Weights of a small transformer language model: MLP 2560 tanh GELU.
Each number is 200 + 30 x the weight over its row's rms, rounded and kept within 0 to 999. Layers, rows and columns count from 0. The size before them is the row's rms in percent of the matrix's.

# layer 5 MLP down, 640x2560, rms 0.0893, rows 0-43, columns 0-159
098,204,174,183,221,217,225,166,218,154,222,269,187,257,237,242,215,175,204,192,163,146,189,200,183,274,214,243,186,169,206,176,209,182,147,186,183,170,223,227,208,212,145,179,158,236,217,226,236,234,192,161,248,201,218,182,214,210,182,155,154,225,191,191,230,120,281,226,187,198,205,239,178,215,184,161,160,228,239,215,209,195,193,208,222,207,233,193,124,223,270,174,180,192,172,216,232,204,192,203,176,234,215,199,191,194,228,203,224,187,228,166,192,180,233,177,246,203,200,177,199,169,172,236,198,188,244,200,233,215,186,192,222,178,238,211,188,221,178,215,235,185,218,181,204,145,227,182,187,194,208,184,169,185,170,224,255,182,171,146,224
095,241,180,211,186,229,203,213,230,155,143,153,169,166,169,176,155,198,186,208,156,207,195,158,211,167,157,157,201,202,131,215,222,173,149,227,217,229,221,210,178,178,230,178,228,221,223,166,170,153,161,283,221,193,203,198,253,205,180,206,190,245,213,207,219,235,201,183,207,210,219,187,194,162,213,191,252,236,255,199,248,233,257,220,210,177,186,122,146,197,156,160,167,199,261,251,205,200,226,204,254,188,204,220,190,230,267,207,202,248,183,219,154,217,194,217,189,238,216,194,194,174,205,220,213,229,183,209,156,212,199,255,203,198,215,246,200,233,207,147,242,204,240,185,226,205,202,246,185,189,184,221,256,206,183,226,204,226,210,192,237
101,217,225,121,224,216,181,239,200,212,156,194,169,219,215,274,216,241,210,238,194,229,227,222,224,180,196,229,192,187,204,180,220,224,214,212,199,246,242,186,209,193,234,190,172,218,192,193,220,174,168,237,208,217,226,217,236,217,195,193,195,204,199,230,213,194,196,189,176,183,241,235,170,152,158,239,180,212,225,268,227,219,167,168,197,184,206,225,194,194,203,193,187,225,198,190,187,236,154,232,211,230,212,161,196,176,188,214,211,217,192,225,180,187,212,200,236,226,149,206,219,222,243,234,179,185,191,235,169,204,170,174,195,240,216,161,290,215,153,238,214,169,221,180,258,196,242,231,177,218,238,199,173,144,253,193,152,169,125,217,188
097,229,208,221,189,209,159,202,224,227,199,172,173,206,240,193,225,206,230,197,204,212,212,259,158,163,197,206,242,237,188,228,250,152,199,192,206,169,182,227,228,220,178,206,213,217,209,188,220,243,163,234,204,167,153,192,235,218,215,232,167,205,179,246,186,119,180,201,204,172,212,166,230,178,202,162,226,190,209,217,183,196,186,217,198,189,173,201,209,180,225,174,153,178,195,193,221,180,194,179,176,189,168,194,164,171,178,167,206,245,207,184,175,174,186,163,178,217,177,157,195,162,266,180,201,184,230,169,185,173,187,255,183,226,226,220,209,214,167,216,197,154,222,212,236,261,255,188,200,215,159,190,188,189,161,193,161,211,223,162,166
094,261,131,229,219,176,169,248,239,209,245,176,216,185,196,215,179,196,180,179,193,176,226,162,226,204,229,234,180,161,149,205,242,153,233,194,244,176,182,231,171,224,153,256,184,196,169,260,188,225,196,262,241,186,185,150,221,156,261,193,205,217,181,213,221,204,238,212,198,188,240,241,202,177,165,222,207,192,147,176,243,146,229,201,215,219,175,151,179,190,282,192,209,210,190,221,165,181,275,272,204,228,147,176,237,193,229,223,254,247,198,168,170,171,140,157,189,218,203,179,180,188,160,191,178,225,196,169,180,159,216,213,210,237,155,207,234,216,245,155,184,197,178,221,176,213,231,178,208,228,173,266,236,200,199,199,156,244,183,193,149
103,231,167,215,243,263,229,186,236,201,227,183,226,249,212,216,177,298,228,225,231,187,247,175,208,173,162,208,179,193,190,191,237,166,224,129,195,180,182,176,176,201,181,227,221,220,186,145,211,186,271,189,176,212,233,201,172,180,269,209,210,219,200,184,245,244,195,230,154,201,240,216,172,207,236,125,176,201,199,183,208,214,236,164,183,212,246,157,223,226,155,155,151,229,193,289,200,171,188,197,239,178,149,151,175,170,163,224,205,181,196,214,179,170,165,195,167,237,224,164,167,152,186,199,204,160,175,218,218,226,242,225,203,156,169,164,195,195,225,170,188,118,210,215,235,193,256,193,187,134,168,172,219,173,224,217,172,192,243,196,242
101,210,170,211,173,178,207,223,138,218,154,236,169,226,151,244,214,196,235,221,203,219,180,214,190,201,175,202,210,190,205,205,196,218,195,169,142,202,243,217,175,181,173,153,198,139,172,202,223,205,127,219,145,167,238,188,199,210,223,234,170,248,218,186,179,188,249,214,214,215,222,194,157,249,155,234,143,216,206,181,211,212,176,206,206,160,230,168,151,190,133,178,190,255,169,194,207,204,204,228,178,257,211,226,272,185,209,170,200,176,206,175,204,197,221,222,160,206,198,250,183,211,158,238,212,195,180,195,216,190,188,166,180,181,182,170,189,178,209,203,194,176,157,212,204,225,160,158,212,176,274,186,194,182,192,199,185,213,214,180,213
099,232,249,190,190,199,198,253,249,236,253,136,285,170,246,215,189,168,188,200,214,217,193,214,215,179,159,192,195,211,213,182,218,212,204,171,227,191,274,201,244,186,215,160,220,182,147,214,261,187,260,207,192,205,217,195,208,193,165,234,212,149,244,193,225,160,179,186,180,199,230,234,210,257,200,173,197,190,212,196,248,182,152,227,204,246,223,167,222,237,234,153,192,187,249,124,152,193,166,233,231,163,209,192,235,167,160,242,203,203,180,181,167,230,195,166,228,150,244,220,185,279,138,174,179,169,267,202,166,253,177,239,155,192,213,201,119,190,169,183,204,208,183,192,199,168,174,248,178,255,189,202,170,185,207,215,163,187,195,114,211
104,146,195,223,180,253,197,223,179,237,215,202,203,206,221,154,192,215,181,173,210,207,180,199,189,175,215,170,218,191,175,194,214,214,170,160,200,221,158,190,210,263,208,181,196,213,149,140,160,258,164,169,235,223,213,155,197,230,221,191,185,202,211,183,197,229,130,191,198,154,217,180,226,218,157,261,182,149,208,217,239,140,159,244,142,161,236,176,240,191,189,190,193,175,155,256,183,210,156,193,248,216,224,197,207,266,211,227,172,224,202,148,231,229,215,178,187,208,140,170,230,219,224,167,178,181,129,254,218,198,243,172,193,205,187,218,205,177,218,205,227,215,199,179,256,150,213,229,210,145,159,201,170,237,201,163,210,198,186,191,202
099,149,165,244,213,215,217,187,249,163,172,152,182,183,217,194,152,174,232,170,229,165,239,271,145,212,187,212,175,204,214,157,224,178,169,176,213,210,214,192,204,215,197,162,208,170,184,207,251,195,219,184,240,238,183,216,221,222,133,164,249,196,183,216,185,184,233,233,153,208,169,209,214,208,197,228,200,159,207,208,131,233,197,154,197,201,157,223,219,218,125,229,206,201,221,155,217,204,143,207,141,172,173,181,249,223,203,210,236,241,209,195,202,231,203,168,222,189,162,213,236,188,217,140,214,202,220,198,256,270,205,161,215,190,220,187,225,231,216,190,164,209,174,195,232,192,220,157,146,233,141,203,211,163,277,231,186,191,232,202,240
101,224,199,214,211,183,170,192,186,168,183,192,198,278,202,159,215,152,177,161,275,173,203,246,201,179,209,145,219,245,208,183,208,195,224,220,195,133,176,170,224,226,198,226,220,221,150,255,209,233,227,292,153,246,177,161,223,197,203,219,204,241,216,227,193,207,156,232,202,163,227,206,196,168,190,230,217,205,196,195,214,121,188,206,227,210,206,207,243,203,199,184,227,156,212,222,186,209,178,251,247,203,188,211,158,252,180,204,221,212,210,188,236,223,223,226,192,218,195,168,175,231,135,135,211,205,229,235,194,166,225,238,187,226,253,182,224,212,200,144,218,140,153,244,190,166,187,195,165,240,171,171,201,172,173,216,176,247,204,193,165
098,160,209,248,161,200,248,178,191,154,141,185,216,241,164,165,214,188,228,248,238,236,184,202,252,198,190,174,190,202,207,141,190,225,189,250,194,246,155,215,168,224,216,167,195,194,186,200,203,193,201,231,242,143,215,193,211,185,191,212,216,221,129,150,225,204,231,215,215,172,228,170,199,172,173,135,206,170,201,235,261,143,205,238,202,232,224,208,204,201,256,237,177,195,193,208,156,175,217,158,194,221,228,177,203,208,133,202,182,110,178,165,158,204,238,174,206,232,245,264,223,239,225,204,186,248,177,141,189,211,208,226,196,178,223,164,134,173,189,188,147,227,176,224,163,148,235,173,209,227,141,260,232,223,228,171,235,246,179,223,218
103,234,164,201,221,198,164,169,175,224,211,161,156,179,164,220,163,257,235,242,182,211,157,198,197,246,210,163,160,168,173,142,186,169,214,207,236,165,233,172,163,191,216,189,192,192,176,143,186,216,176,256,182,194,249,203,242,188,211,198,251,181,205,261,182,221,204,247,241,200,201,181,219,280,190,250,186,189,233,197,167,219,235,194,217,167,200,209,216,229,185,216,179,192,245,282,202,204,211,240,210,185,226,230,232,225,216,194,202,173,232,163,200,208,183,153,194,237,153,198,231,179,185,264,160,212,202,219,194,241,214,222,205,180,240,224,174,201,194,206,234,219,148,209,202,159,211,213,159,187,155,210,188,214,193,200,176,193,209,218,179
097,208,229,190,232,218,207,223,202,167,186,150,227,245,223,177,183,225,222,253,159,210,133,200,212,249,185,196,150,213,225,187,208,190,204,177,205,241,166,191,227,185,222,223,240,225,186,244,180,188,182,200,196,176,171,212,235,226,244,180,227,175,197,224,180,212,168,195,212,214,190,233,175,203,194,211,171,207,180,172,201,165,243,181,165,202,163,181,179,209,174,235,218,179,174,142,205,238,220,161,169,225,271,193,203,233,208,152,152,243,195,201,251,201,246,198,180,238,190,187,200,191,206,200,191,235,255,221,180,233,212,254,162,173,230,210,198,187,240,171,123,213,212,245,245,209,222,213,250,192,247,221,165,202,194,186,209,160,160,182,209
099,245,265,220,216,217,209,209,278,209,229,205,249,199,191,247,207,248,200,229,179,166,168,174,173,205,202,228,216,177,213,242,190,204,192,187,183,164,186,186,222,160,194,197,206,146,203,191,214,198,233,228,186,217,237,247,182,210,229,201,158,185,217,178,160,230,238,160,183,216,225,174,212,192,229,222,242,199,214,205,178,166,116,257,181,223,247,201,187,246,222,208,194,268,205,180,203,223,241,227,147,216,217,204,176,178,226,184,190,197,207,189,183,174,136,198,174,227,204,245,219,237,194,255,189,246,217,225,164,190,158,205,224,174,188,231,185,214,231,250,201,155,230,227,157,209,267,150,200,262,233,250,227,272,185,192,238,219,239,157,205
105,182,187,263,183,254,216,178,227,215,183,217,222,247,179,175,194,228,250,177,240,195,229,236,199,201,198,157,217,221,201,230,266,162,245,244,259,227,237,207,227,226,209,249,193,224,193,165,203,171,237,203,225,186,216,224,196,194,195,232,179,193,224,186,192,193,282,248,175,225,184,152,166,179,115,243,196,191,216,191,206,210,214,259,184,187,129,239,172,178,240,176,266,175,193,150,177,229,188,200,212,233,232,174,205,150,213,191,218,207,262,227,200,173,234,199,226,201,185,186,211,197,207,193,185,168,229,208,232,246,154,186,191,120,263,242,243,209,180,219,206,180,210,219,254,250,184,192,207,157,240,188,144,231,232,151,206,167,244,148,211
103,211,212,204,166,204,155,171,212,212,222,189,212,179,136,197,198,227,219,200,210,145,170,185,181,191,221,192,152,182,176,165,208,157,217,191,232,198,190,199,151,165,225,233,241,183,185,237,182,242,181,180,190,166,222,208,188,144,219,189,213,206,213,252,209,221,128,157,222,190,214,223,228,153,209,175,210,182,209,223,169,220,166,174,216,199,174,166,213,192,185,206,195,235,273,187,151,206,215,195,171,145,200,235,209,201,208,196,240,229,208,170,175,231,197,212,188,155,225,195,229,216,182,168,156,108,189,217,193,238,237,180,201,261,204,166,143,212,178,178,204,213,215,208,213,178,206,165,155,190,170,180,225,215,266,206,274,218,145,214,158
099,212,239,147,147,263,259,232,241,202,197,202,186,191,210,164,238,174,207,196,204,185,210,227,218,176,218,181,253,147,216,191,210,201,172,171,252,189,194,212,217,165,215,188,161,211,170,181,200,179,239,194,248,197,227,193,216,240,190,211,241,213,229,250,180,263,248,199,210,204,188,195,154,160,199,251,190,183,240,216,246,227,187,225,169,175,217,227,211,203,232,230,167,260,167,205,164,192,178,197,196,175,185,229,208,206,190,222,176,191,241,172,142,194,196,179,234,247,185,204,224,228,148,239,194,195,215,169,200,147,173,159,179,241,231,227,209,218,197,191,187,246,202,218,193,231,200,188,223,208,168,194,142,203,220,174,157,257,205,157,214
100,193,216,232,231,254,183,153,226,139,196,155,249,213,222,239,205,182,236,171,215,255,184,192,227,168,234,149,167,175,252,216,166,141,239,193,192,161,174,202,150,246,137,208,227,168,189,188,150,207,177,193,173,197,152,163,176,210,147,161,199,213,258,166,209,202,248,187,164,197,174,157,196,149,216,195,201,167,175,152,182,241,188,202,176,138,238,196,158,161,252,246,223,210,250,239,214,209,190,193,188,207,194,169,197,160,159,208,178,176,188,164,221,196,208,222,192,225,194,195,186,183,167,163,226,193,206,248,166,210,235,246,176,139,254,189,179,182,238,176,210,180,188,203,252,205,222,226,219,208,181,233,216,244,218,214,232,255,198,201,166
101,147,213,197,241,257,211,205,243,191,246,162,188,223,164,160,156,224,237,167,218,183,186,173,174,181,246,227,191,224,211,155,262,183,157,180,202,233,236,214,163,236,169,211,142,164,167,210,164,149,202,215,258,167,170,166,170,124,174,199,203,226,149,199,216,234,193,211,229,222,220,136,205,266,235,232,222,218,205,216,162,183,246,174,144,206,170,192,282,211,192,153,165,181,227,194,194,204,266,244,210,162,190,191,192,167,202,242,198,118,150,217,149,223,175,212,194,250,204,229,196,179,232,206,199,183,258,221,207,198,238,186,210,166,220,213,126,229,152,191,243,265,197,180,136,115,210,221,206,193,213,204,166,201,152,172,257,218,239,192,125
099,240,243,198,200,245,190,181,183,194,185,227,216,207,216,232,209,227,193,152,180,245,257,221,118,220,228,203,211,193,226,206,176,211,171,204,204,184,217,250,196,164,185,232,156,168,245,193,212,192,237,223,230,207,168,197,167,201,221,199,236,209,223,199,277,200,216,168,246,250,225,206,134,187,235,120,219,150,232,218,233,190,165,178,208,167,166,170,196,179,196,208,204,182,188,230,223,196,149,170,166,161,213,207,169,216,164,193,218,217,213,186,236,218,183,252,198,158,243,184,214,200,213,217,193,222,222,172,180,147,187,192,216,187,172,209,220,237,222,206,212,228,142,181,220,219,204,202,233,169,221,230,165,224,182,165,163,233,235,226,235
100,220,224,176,205,228,185,261,243,205,211,262,140,173,203,219,218,175,192,209,204,208,212,228,212,184,206,261,177,199,225,215,220,243,162,175,245,188,200,243,217,153,198,231,213,226,233,209,221,151,206,238,201,192,178,231,215,231,222,204,200,199,192,249,205,200,213,203,193,170,215,189,206,163,215,245,189,233,184,209,181,201,199,195,183,237,132,163,229,201,212,191,207,266,154,209,209,220,193,215,185,169,160,198,180,227,219,252,218,175,145,196,209,182,206,212,178,214,241,185,242,229,228,205,214,225,243,199,200,176,158,223,221,69,195,160,230,243,201,265,250,227,192,167,198,211,187,197,207,137,150,166,203,178,205,189,161,210,216,215,180
099,222,181,200,237,205,207,230,177,212,242,175,195,166,177,177,167,145,152,157,140,189,238,163,199,198,245,188,150,202,213,212,223,150,209,180,149,192,212,209,232,178,193,236,234,255,125,186,245,202,218,210,224,240,204,192,162,191,270,279,223,211,178,189,149,199,192,174,172,222,246,205,203,233,245,218,184,212,158,196,242,187,199,149,181,198,192,225,245,203,200,220,184,201,230,238,187,221,207,179,216,134,194,185,169,208,152,218,212,219,253,140,200,190,191,230,199,201,172,172,171,178,247,147,225,244,208,214,218,176,203,184,195,234,176,230,195,143,223,155,235,197,217,181,206,194,257,205,239,202,168,211,229,168,194,217,324,250,201,222,201
099,197,146,220,197,217,228,172,226,137,154,178,200,154,233,156,208,248,257,198,176,203,178,192,249,216,211,166,194,174,188,205,216,194,204,187,190,221,224,206,126,162,218,182,212,218,194,219,206,194,162,215,149,282,215,210,236,240,204,212,161,134,243,196,175,212,220,186,186,193,242,211,205,230,167,237,190,196,219,197,234,249,240,164,178,197,191,238,180,256,225,218,193,255,196,202,197,262,240,250,242,142,211,172,143,215,218,212,185,214,165,202,222,148,197,173,216,175,193,244,186,225,223,196,212,174,203,190,219,188,265,162,154,197,155,232,220,243,227,242,267,157,215,203,190,186,263,229,234,220,239,181,210,189,186,170,183,223,216,204,254
097,174,215,211,197,236,232,201,183,150,189,168,231,149,208,180,264,172,184,188,229,195,204,122,193,198,240,212,149,210,172,223,145,252,190,247,188,172,240,200,155,169,171,243,212,261,208,184,185,185,206,161,203,194,196,187,196,225,194,192,219,172,217,245,195,184,177,200,227,193,230,192,181,203,189,225,263,243,189,160,219,175,258,184,240,195,241,253,206,183,198,232,168,204,166,192,197,179,182,255,142,204,157,236,211,213,226,180,182,184,205,195,204,221,213,213,219,151,195,199,200,162,181,185,177,165,193,195,155,240,216,226,143,180,170,194,235,242,235,257,218,222,216,184,228,170,214,141,205,162,222,288,199,191,216,235,216,194,253,183,189
099,233,229,173,240,173,165,216,158,216,256,197,228,226,207,211,194,226,170,232,187,208,205,190,231,204,183,215,186,166,230,178,236,212,180,151,169,206,193,201,229,189,181,186,165,178,244,174,207,141,224,207,174,202,185,192,167,251,266,213,240,262,211,182,240,188,178,257,213,158,183,217,154,172,216,152,223,125,195,206,231,193,207,166,201,236,209,232,245,194,243,176,205,163,269,218,202,154,201,218,197,215,242,166,254,211,219,202,222,228,161,224,219,183,163,186,245,231,143,166,225,220,230,194,166,139,183,185,197,195,224,190,215,193,237,224,215,193,205,212,189,230,187,184,219,179,206,213,207,251,220,190,253,216,177,183,160,225,211,238,230
101,145,189,238,263,171,182,183,173,164,177,232,194,187,188,169,195,197,211,210,179,220,236,177,191,206,162,293,195,162,228,221,175,202,200,204,176,223,223,203,196,175,160,193,227,191,159,196,258,162,171,211,159,200,277,226,235,179,159,127,263,184,249,190,205,176,281,192,199,242,201,192,157,208,200,143,169,255,229,184,192,138,223,204,173,189,151,191,204,198,223,237,166,131,238,183,160,111,261,244,198,154,213,264,189,227,248,159,236,185,216,203,193,185,220,188,158,204,178,212,240,199,223,169,161,206,147,148,200,171,196,215,240,207,189,186,195,171,149,257,240,281,207,157,149,167,200,230,189,178,205,195,225,215,175,273,203,148,218,194,225
110,198,170,202,243,199,242,234,212,231,184,193,160,189,193,198,192,210,182,191,190,213,182,161,162,211,226,166,139,207,108,236,173,160,210,164,177,152,177,218,194,163,201,241,199,244,194,194,248,231,243,215,225,196,211,196,268,173,200,220,242,204,191,220,153,223,236,244,168,197,201,192,249,229,178,240,190,188,176,218,186,120,124,163,205,177,219,134,199,166,177,192,256,244,229,211,193,192,191,218,167,184,213,206,199,212,208,205,174,195,165,197,231,229,246,226,189,109,216,228,204,194,200,231,180,210,171,256,143,216,196,201,264,247,153,157,265,180,157,224,148,221,188,200,104,222,216,196,175,194,198,237,207,213,222,172,159,160,203,231,234
099,189,219,199,193,171,181,152,228,220,234,288,210,190,207,209,237,224,199,174,185,239,206,191,246,192,174,266,237,179,159,237,174,189,199,214,225,225,208,213,201,205,209,259,177,173,212,205,216,212,215,208,231,213,215,220,202,203,164,180,186,209,125,214,204,179,202,186,193,233,188,169,249,229,258,226,204,239,204,248,200,200,202,211,200,217,232,188,253,190,158,259,181,160,225,207,240,204,150,218,204,177,149,218,217,184,174,179,179,144,158,199,229,178,236,234,175,124,208,192,240,173,190,257,258,167,192,184,222,191,187,203,235,168,186,238,217,236,173,201,202,208,269,224,178,172,152,210,192,191,217,170,213,209,229,176,213,234,170,190,202
102,185,187,178,199,244,162,245,173,162,207,203,190,215,191,217,176,230,180,231,193,187,237,193,113,197,178,261,203,206,142,188,185,234,224,193,197,197,223,171,155,204,195,212,178,175,227,190,204,247,213,203,193,158,207,265,196,129,149,179,230,208,159,215,189,163,187,218,232,198,214,234,215,203,199,222,202,223,224,257,193,223,150,152,233,222,222,165,208,166,163,189,231,199,166,188,212,186,162,203,223,198,245,206,209,208,157,174,196,181,196,175,187,229,166,220,145,184,164,224,173,242,203,224,210,218,206,189,210,206,182,259,205,230,159,196,180,222,195,193,227,245,213,206,169,184,229,192,193,168,247,169,213,223,200,254,202,221,186,252,253
098,184,160,227,156,255,206,222,247,208,175,176,176,196,164,175,195,192,206,195,162,149,272,209,212,204,155,151,166,176,186,204,197,224,205,186,171,203,184,266,207,195,221,165,211,216,212,205,228,256,209,214,183,222,198,211,179,182,244,260,202,254,203,218,228,203,206,190,222,141,182,139,182,214,214,187,169,225,171,175,248,215,171,206,262,206,244,193,169,203,211,220,214,233,218,206,161,234,128,116,196,174,228,195,162,211,206,205,205,196,251,204,228,178,185,200,206,229,167,211,203,221,227,201,194,173,234,192,164,218,229,160,208,243,175,211,168,246,235,252,155,163,188,252,208,195,212,229,246,233,274,193,147,221,251,209,218,176,210,198,175
098,196,232,236,243,189,221,235,159,191,197,150,169,170,242,228,206,212,220,226,226,248,228,184,212,253,188,135,248,204,243,197,210,192,228,195,178,231,218,196,179,166,143,209,203,228,167,251,195,197,209,178,231,228,215,144,207,243,230,251,201,199,242,213,254,201,198,170,190,237,177,162,220,182,203,274,192,254,180,239,218,162,204,177,183,275,195,209,165,184,152,190,141,139,223,224,203,240,176,196,177,193,170,195,170,220,183,154,199,228,271,240,242,221,195,221,180,160,209,184,236,200,215,176,174,205,156,236,177,245,152,215,187,254,199,182,227,204,191,178,188,205,183,210,156,217,215,222,158,176,218,181,225,186,225,153,182,199,184,248,111
097,223,224,249,168,217,189,145,236,233,108,232,250,137,166,146,186,200,227,197,167,220,256,238,238,192,193,275,247,179,224,214,200,165,189,175,229,246,201,242,234,207,194,149,141,239,251,173,207,184,216,214,232,193,200,209,232,165,129,234,220,200,204,136,163,194,199,186,229,206,178,181,177,218,195,229,220,209,153,201,247,131,186,266,180,205,212,186,184,192,181,216,219,211,243,213,248,217,205,175,155,195,209,173,172,179,199,191,244,193,243,143,162,225,231,217,192,204,255,205,233,209,182,192,231,211,228,205,188,182,219,203,213,191,199,196,180,198,210,229,183,264,218,239,162,216,165,197,223,200,156,172,248,230,143,207,162,219,205,201,230
100,143,192,182,254,170,220,215,181,265,206,237,152,235,206,183,261,234,214,164,215,181,193,211,194,200,167,165,171,188,205,203,192,202,214,185,207,239,274,198,238,258,175,233,233,148,176,145,206,276,210,146,207,232,184,211,225,189,204,246,166,189,196,226,185,220,185,176,195,241,162,207,210,185,184,233,157,209,190,246,176,226,179,198,174,201,204,150,173,216,146,207,150,206,174,220,214,196,286,177,208,232,149,196,221,158,153,207,158,209,204,219,190,206,157,183,195,168,192,213,226,182,174,239,129,178,206,159,232,167,180,207,204,194,231,189,212,231,188,178,234,135,186,202,184,212,174,210,184,228,190,217,179,223,231,228,190,211,238,179,246
098,242,213,212,244,177,193,215,197,199,206,226,192,139,214,197,194,240,234,215,210,183,178,225,213,179,237,257,231,179,171,162,246,183,227,239,232,140,233,184,172,210,221,177,193,174,219,208,157,209,300,189,177,167,249,190,227,206,225,206,182,191,189,156,165,203,165,221,193,188,200,201,193,174,161,226,202,221,176,192,208,204,165,210,170,188,173,229,160,179,173,198,196,224,208,253,198,236,201,182,192,204,229,219,190,231,228,167,179,195,204,211,161,240,221,200,234,198,210,229,216,186,167,218,128,204,202,158,213,200,220,181,149,192,251,201,196,213,196,211,212,209,190,180,166,156,185,221,217,214,204,172,218,188,255,205,135,222,166,216,191
100,229,216,194,154,213,262,184,204,221,227,247,232,192,234,180,164,217,154,157,198,161,154,196,259,177,240,191,187,164,191,181,151,242,234,150,140,231,233,154,205,233,201,148,257,166,185,195,178,208,163,194,250,203,173,221,230,228,126,229,240,191,214,217,198,193,224,236,196,206,233,225,210,180,233,168,182,225,167,194,196,174,189,195,185,187,224,201,228,205,190,199,213,152,126,255,189,184,203,202,202,212,233,205,184,193,162,230,203,206,197,225,160,272,156,187,150,229,213,188,236,223,189,205,235,216,223,131,185,209,223,227,216,121,192,195,160,193,201,232,158,146,226,160,200,189,179,178,217,232,176,218,173,155,191,203,169,175,200,251,232
102,166,194,179,190,180,214,120,167,211,193,205,192,186,205,158,228,160,216,220,160,190,168,164,186,186,190,210,166,154,171,247,251,177,149,192,176,183,179,227,215,223,182,196,204,212,143,209,203,198,192,258,184,146,185,213,216,150,183,226,220,145,184,198,187,175,214,199,197,166,196,156,197,155,210,181,176,210,222,155,252,251,170,195,185,198,154,150,164,226,185,198,190,215,195,206,249,177,203,223,194,192,161,231,188,181,192,209,263,201,213,181,199,229,237,241,206,203,184,168,200,175,205,161,210,188,169,185,234,171,172,204,180,226,192,193,237,201,203,175,175,177,166,201,219,232,176,194,232,247,190,195,163,274,188,226,205,270,187,220,189
100,157,168,167,171,221,221,231,183,231,278,229,177,169,193,220,208,167,196,213,211,172,163,199,184,242,235,191,216,186,211,172,229,191,203,189,194,225,215,190,200,191,230,196,192,184,214,214,175,259,204,185,164,168,246,138,241,176,220,221,197,169,196,156,185,155,196,168,202,218,164,184,209,210,258,214,184,233,186,168,208,202,163,201,229,152,155,165,223,209,208,177,197,195,155,180,194,186,200,180,198,205,201,220,194,208,216,170,135,220,189,287,189,181,249,164,206,175,205,215,178,198,142,176,205,290,218,223,174,172,184,226,213,187,280,160,212,173,177,186,174,219,202,164,223,171,180,205,255,187,230,223,189,195,266,229,203,202,201,174,194
100,217,219,221,196,215,209,238,169,143,168,199,187,202,223,227,203,155,220,200,233,221,185,172,194,211,196,189,176,208,194,237,237,216,191,245,150,223,160,213,190,176,217,227,228,187,158,223,157,189,238,207,198,237,204,200,183,235,222,216,182,219,182,240,209,169,183,199,234,230,143,190,197,181,215,239,199,223,174,200,230,220,208,219,229,127,215,165,220,240,192,224,224,175,230,180,202,195,230,172,235,201,148,224,172,292,251,152,201,188,244,206,167,195,184,214,146,190,231,204,166,129,224,177,169,166,199,199,220,195,250,222,245,120,217,202,247,200,188,226,197,204,219,239,203,188,218,198,232,264,194,190,223,216,164,217,240,259,249,248,218
101,159,252,177,232,200,171,207,181,177,218,226,205,116,213,192,207,237,211,189,234,229,227,184,226,192,189,178,220,278,213,182,204,181,259,198,205,131,180,248,159,170,235,192,203,190,186,192,201,193,159,220,151,203,237,203,205,217,148,198,213,217,207,171,218,212,162,192,147,259,198,212,181,197,241,203,232,202,197,167,201,229,206,155,230,220,184,159,210,181,174,175,226,249,223,213,167,242,141,195,171,200,193,195,191,186,160,180,176,165,217,171,185,207,209,197,207,166,184,157,208,190,188,193,186,169,165,215,211,79,213,217,201,216,208,205,212,203,281,131,216,217,284,240,218,180,250,223,171,234,155,184,220,180,187,148,154,210,160,233,216
096,175,193,180,250,200,115,192,221,163,255,192,210,163,177,218,215,183,157,215,249,186,213,190,230,224,217,185,194,210,201,244,217,195,166,182,229,221,189,285,186,223,217,217,239,206,167,203,204,229,244,263,206,199,217,219,212,219,259,193,211,173,178,237,198,198,237,197,219,207,215,192,211,187,223,204,177,195,224,170,205,246,202,197,199,245,183,202,244,166,212,187,290,208,181,215,212,177,178,204,243,213,219,238,260,163,199,184,198,255,181,181,259,189,209,144,236,197,189,214,200,222,200,161,230,256,230,148,182,243,173,182,140,222,174,163,175,201,240,149,212,186,197,211,230,164,268,152,247,191,196,224,218,210,217,231,191,193,205,218,195
101,187,211,214,191,190,150,221,285,226,159,184,226,217,237,199,187,151,195,190,227,220,218,199,202,208,207,174,215,208,213,178,162,251,215,179,205,219,235,139,176,199,219,224,197,215,213,226,234,216,156,181,188,195,191,150,174,191,176,161,177,221,187,239,185,238,274,165,185,140,171,210,216,179,199,198,225,209,199,192,231,199,194,226,181,228,177,193,172,203,200,197,232,244,227,187,207,225,225,158,204,198,235,202,198,168,180,155,164,160,240,234,246,224,204,198,213,264,223,163,184,176,131,215,197,159,171,242,199,161,238,231,182,207,206,181,214,173,168,236,228,220,235,188,194,193,204,177,249,203,199,239,205,210,249,238,210,222,221,155,152
100,229,147,211,231,277,181,203,204,191,198,180,201,188,194,186,180,205,180,209,217,197,233,227,209,165,200,231,192,177,192,273,225,262,190,221,154,153,199,245,227,188,205,175,212,173,230,165,210,226,192,223,216,216,178,192,188,170,198,228,183,251,255,204,201,224,208,195,145,222,188,240,193,185,208,217,179,174,240,153,224,274,250,181,203,205,198,253,190,235,207,164,187,189,161,203,217,180,202,226,276,259,165,189,165,210,201,189,161,194,153,204,226,193,208,193,208,213,211,256,197,198,212,235,200,203,184,154,239,235,189,178,204,233,225,163,125,223,231,203,151,197,242,183,169,244,160,221,233,176,214,230,193,206,205,170,185,192,206,217,178
097,187,214,220,123,183,218,144,209,257,190,139,230,223,213,197,200,215,176,140,170,228,233,250,231,184,171,178,183,204,185,224,249,209,176,191,191,163,218,187,187,186,206,150,170,179,216,195,260,159,189,174,213,207,181,221,167,264,245,211,258,183,163,217,210,207,157,154,223,216,177,210,188,140,159,193,175,169,205,121,216,225,196,187,211,201,154,214,167,202,200,192,242,245,244,134,150,209,186,227,211,218,176,178,168,214,196,173,239,183,187,232,196,200,188,247,212,199,201,229,224,163,147,150,201,211,138,225,179,145,190,235,192,153,194,233,210,247,218,254,123,214,147,201,220,177,198,169,217,279,208,220,197,211,143,169,257,197,194,175,180